config.toml
intermediate_size = 512
vocab_size = 2048
parallel_block = false
init_std_up = 0.056
Each number is 128 + 32 x the weight over its row's rms, rounded and kept within 0 to 255. Layers, rows and columns count from 0. Numbers have three digits each. The size before them is the row's rms in percent of the matrix's.

# layer 13 MLP down (transposed), 512x128, rms 0.21, rows 193-203, columns 0-127
085:075134093145084139150147140134159088123113102139199136123087136123066103162122097109107075140102184084170135123114140138134126155139122183093131127106116189151114099087130255158169207115065147109136177077111109104170135169122134111169132165124140120162130083103140154117120096113157142090149122211125128096145151130128145111162098126133155103098140130167155184087181159134092107114088
104:136122142124176159098143104149114142119135145109115149120131105143081088190145131176155074153132198104133118161193169097117103092150121099170177103111143131115141170105106139038197092182083105064092129075107084156180158161164108094153121105082111087099129130077149158125115145110165121088141118155133145206087173145114089138108123111144137197134087100115139173096096137108077100114132
104:140127143141111163093167145132119116136053163109118180110137151120138109158133133092231140100107153113131160166157098102109130069079162102132102156113085174114134108091144116163196131132127146154095092070166104158099131132138119123180165192154073100179160066115117161092101200105140118096147106180133164182115134106081092127142105064169138139147091083094108138108126152148121145115058
091:122137136087110152088113082148114174167170163143108232114149140087088109102093097125127165129089117108135093107121115147180119103159059106146100143148158081119097139122093089111198108103098112131089111118104147101155162182132161092111100110139165105063098137144106223127096191120111110150113131101180107171207134099133142114087128075157156147162176094104100096146108111093169126137145
114:065145108106092131124161120139086154145093147131123105143196090129189124121161117068198148172129107133152154105181075074103143146101074116134125189099108106059109127166115099149175130140125118121134145126086129125174120152134138130144130114152191102121111166153038106155137156165158180082176150118123171091105138126108060160184127095181137199141096100142117115114128134164058131122109
105:104132117122063191174103167140173088129128121157132102134099107146129061091124119113071128101135120115149149149093156148113074078166125108072103101207158128121066091156147164074070162153131111098133185160110095073082177163111136209128157114134162099115118135161137146169107164139140183096116090118153088099162124147157154121077122109122112139142152151091146064169145141150078121162085
106:137114095158112101091126121159144174103125138143143118152121086109129092101112120113159171160145135115155153134176071113149104139176156187116134110130129121125118138140143118116179103128180200130139153192113152163103149166120176055211154143100153088048121101097083071204080109171127150065110107124154133144166126113090134165179191118112166148136140081164173094102157062146136133109145
098:127121152055119135111107118116131119093104114166162100150107091162137047143068114178097144142084116136138102125112112123075093191124128187114104082107126100183158137121105074145145083117164173079067165116092107147151099153074138134103162181043171153131144153140131058164092152120127145153138107129103146079143226116164122132100103136131130168086166121126107114165113102126086148098165
084:167107110161132085110127118135144164102153091086148146119126142110137094095089095068101192159071052128129188097090181114103131165155075154115138133118146087162139146154132119109130164127108137054159128141108120103109122067094104123124190109152148155128138152114090173087097170128108155161143137081134076129126153136122089107133078105118034066067118173164191094109111152192144143127143
093:096148086142134132100176141181157161047116091149170083143116137117102126134094135191064138108173157158074114123133142045111125182181114153171171105131110114137119149150115095144123103067110203126114102092122100177182159197114066105132129080121188115145095160077094110121119105080115099112137158158134141104132177160139095174104099110082129132117132163099130144132124139169161160086099
095:089108176076099075172115100089060187174179120149087157147107094132114113109141162123103082132117116128098079094184102127157118124124135157140091064121136122088075121111159154155182118122089173129150158155116113116115116156069190145136119138143104161090121155185118118189081116113146172137080147085117128097150180142130139056123165129151124123104182124189171206124133114152125071119138
# layer 13 MLP up, 512x128, rms 0.203, rows 194-204, columns 0-127
106:118130158100152090161155113081076154147166111133097102177130050075162110210059108114118107122159158152122139152174125141114143085152142119145137142112087167131109148109110170108147100089147132137096116134104113129093134106141166182158151115191056138079123071140157153087149115148073134194164144147110094110179108087119150136139124161098117119120074127169057094143110117111207120133200
109:128071150062160123123109110086116102142123085091128088178127073091138122168106169142197136112146087094170211146134108165149114165085102105135060162110109147146124124078112135109175109067131129099070079143143029128049147149180086176161127136100111113151114119140107107094137097120120123178154130137102140129163110112124088127111071132111095104085120116172112135121160153163179111139166
100:128120067120160176167145185182095116124143129099159148126190143156126099091147147138163144135137163093178108160156125071148155124105050074125080099170171149151093073144170181105058121109160197169099152113122102088168111157112109112147092071122101111117152087126110125141160122158149130103131139150094116118147059065143110174145140175093101120119145075136127101109105132093115046110155
112:133093125086170114162051126150104145146204154081081067167148073141105133171178154129195103083148117152116164101117106124130113173092091097133095142139204153120178135074139156145140117060157176130163071128165061117133118114085164109160159102138129154080101148119108092163108087142107138179153137104119114111161085134138134137125081186089116135161064088127147142114131141133150167103126
102:154022122121156138156137135156099077109135145139163114142151094125072097160084100130145102049136189147177175105151166102090131091140136103165128140103175156137123098092084099094130117103179106159125116129124083075102147115098130070112091085097128099148142102148149102093169168144078151156086162093136114124151102120099101114145144171100103103174156139118098082144051180099127111177060
104:083128130148137105218146161159111033147158099117123112142092166140070177113116122150140118095108135105181120094107109198093140076112112165121079088087106166113129124090080155065134099112122078125138163172149150108084081144150169180147135124107167090120168100179133120167157093166106148109185108144126120163140145209109145123112126092097143139146105117147144089206119143091143150162126
101:149079131122125125102129126193130133158157108112087076143126103099122117190123082160158119134210156177201120153182109136095136134123108103143130179112111137105161123094130155102136100126172106169159089164134034108137192118094117098149155160189077114097126089133189102140107117161071097095095163092115097067136127120098107131134147167115074119121076156096192132137127194134123112097161
085:101114165097130127160108171144098076122134125132149074119159076098088111165165163137145084119138166153193142212144102154127101144112104080116108122155085131104100108084130117074094112155135129216124141179152096151180070176134168076139060106125095123119138107119160080132141105127080133118105122150055159132129164148155107101091175100127156141212108144113108115172130130095142100160063
099:107105118180167121143080129142170089099112116100181126140127135130118142130122089112118121174141205144159165163143139164134136137087070104141155118060148139122091109120059117131190122095133143136144076189138121135212178133106104156110146034115179117167138151129111125085114128105086107168124139062123113094117061112153144159105122172117089112112077122149166095161129140184167177123063
101:151155144118115114124099168125168094167097169119123095128154181158121108150143066113210175114135096104164141155136137091133171127083094079123106110146177153099105174066135078085151103115173147130084129115142039114176168191114088138124066071146115084106096147121130112095120117153147142122165143156092127079133077076122092155152109125064139126115135136077160074164068140103139113131169
113:153093102091161137137139168169073105152190098109118114134114159097077135151109132121151117122161158169139126173208147118108100157140098143115131109092156154148166122097125144084111101041156113134179099135184095085170099097075173099093116070117089070087136123155121092145103129126121097122156098107153079166100084118133134096151146207039107102117102148102194123139129152151127136148189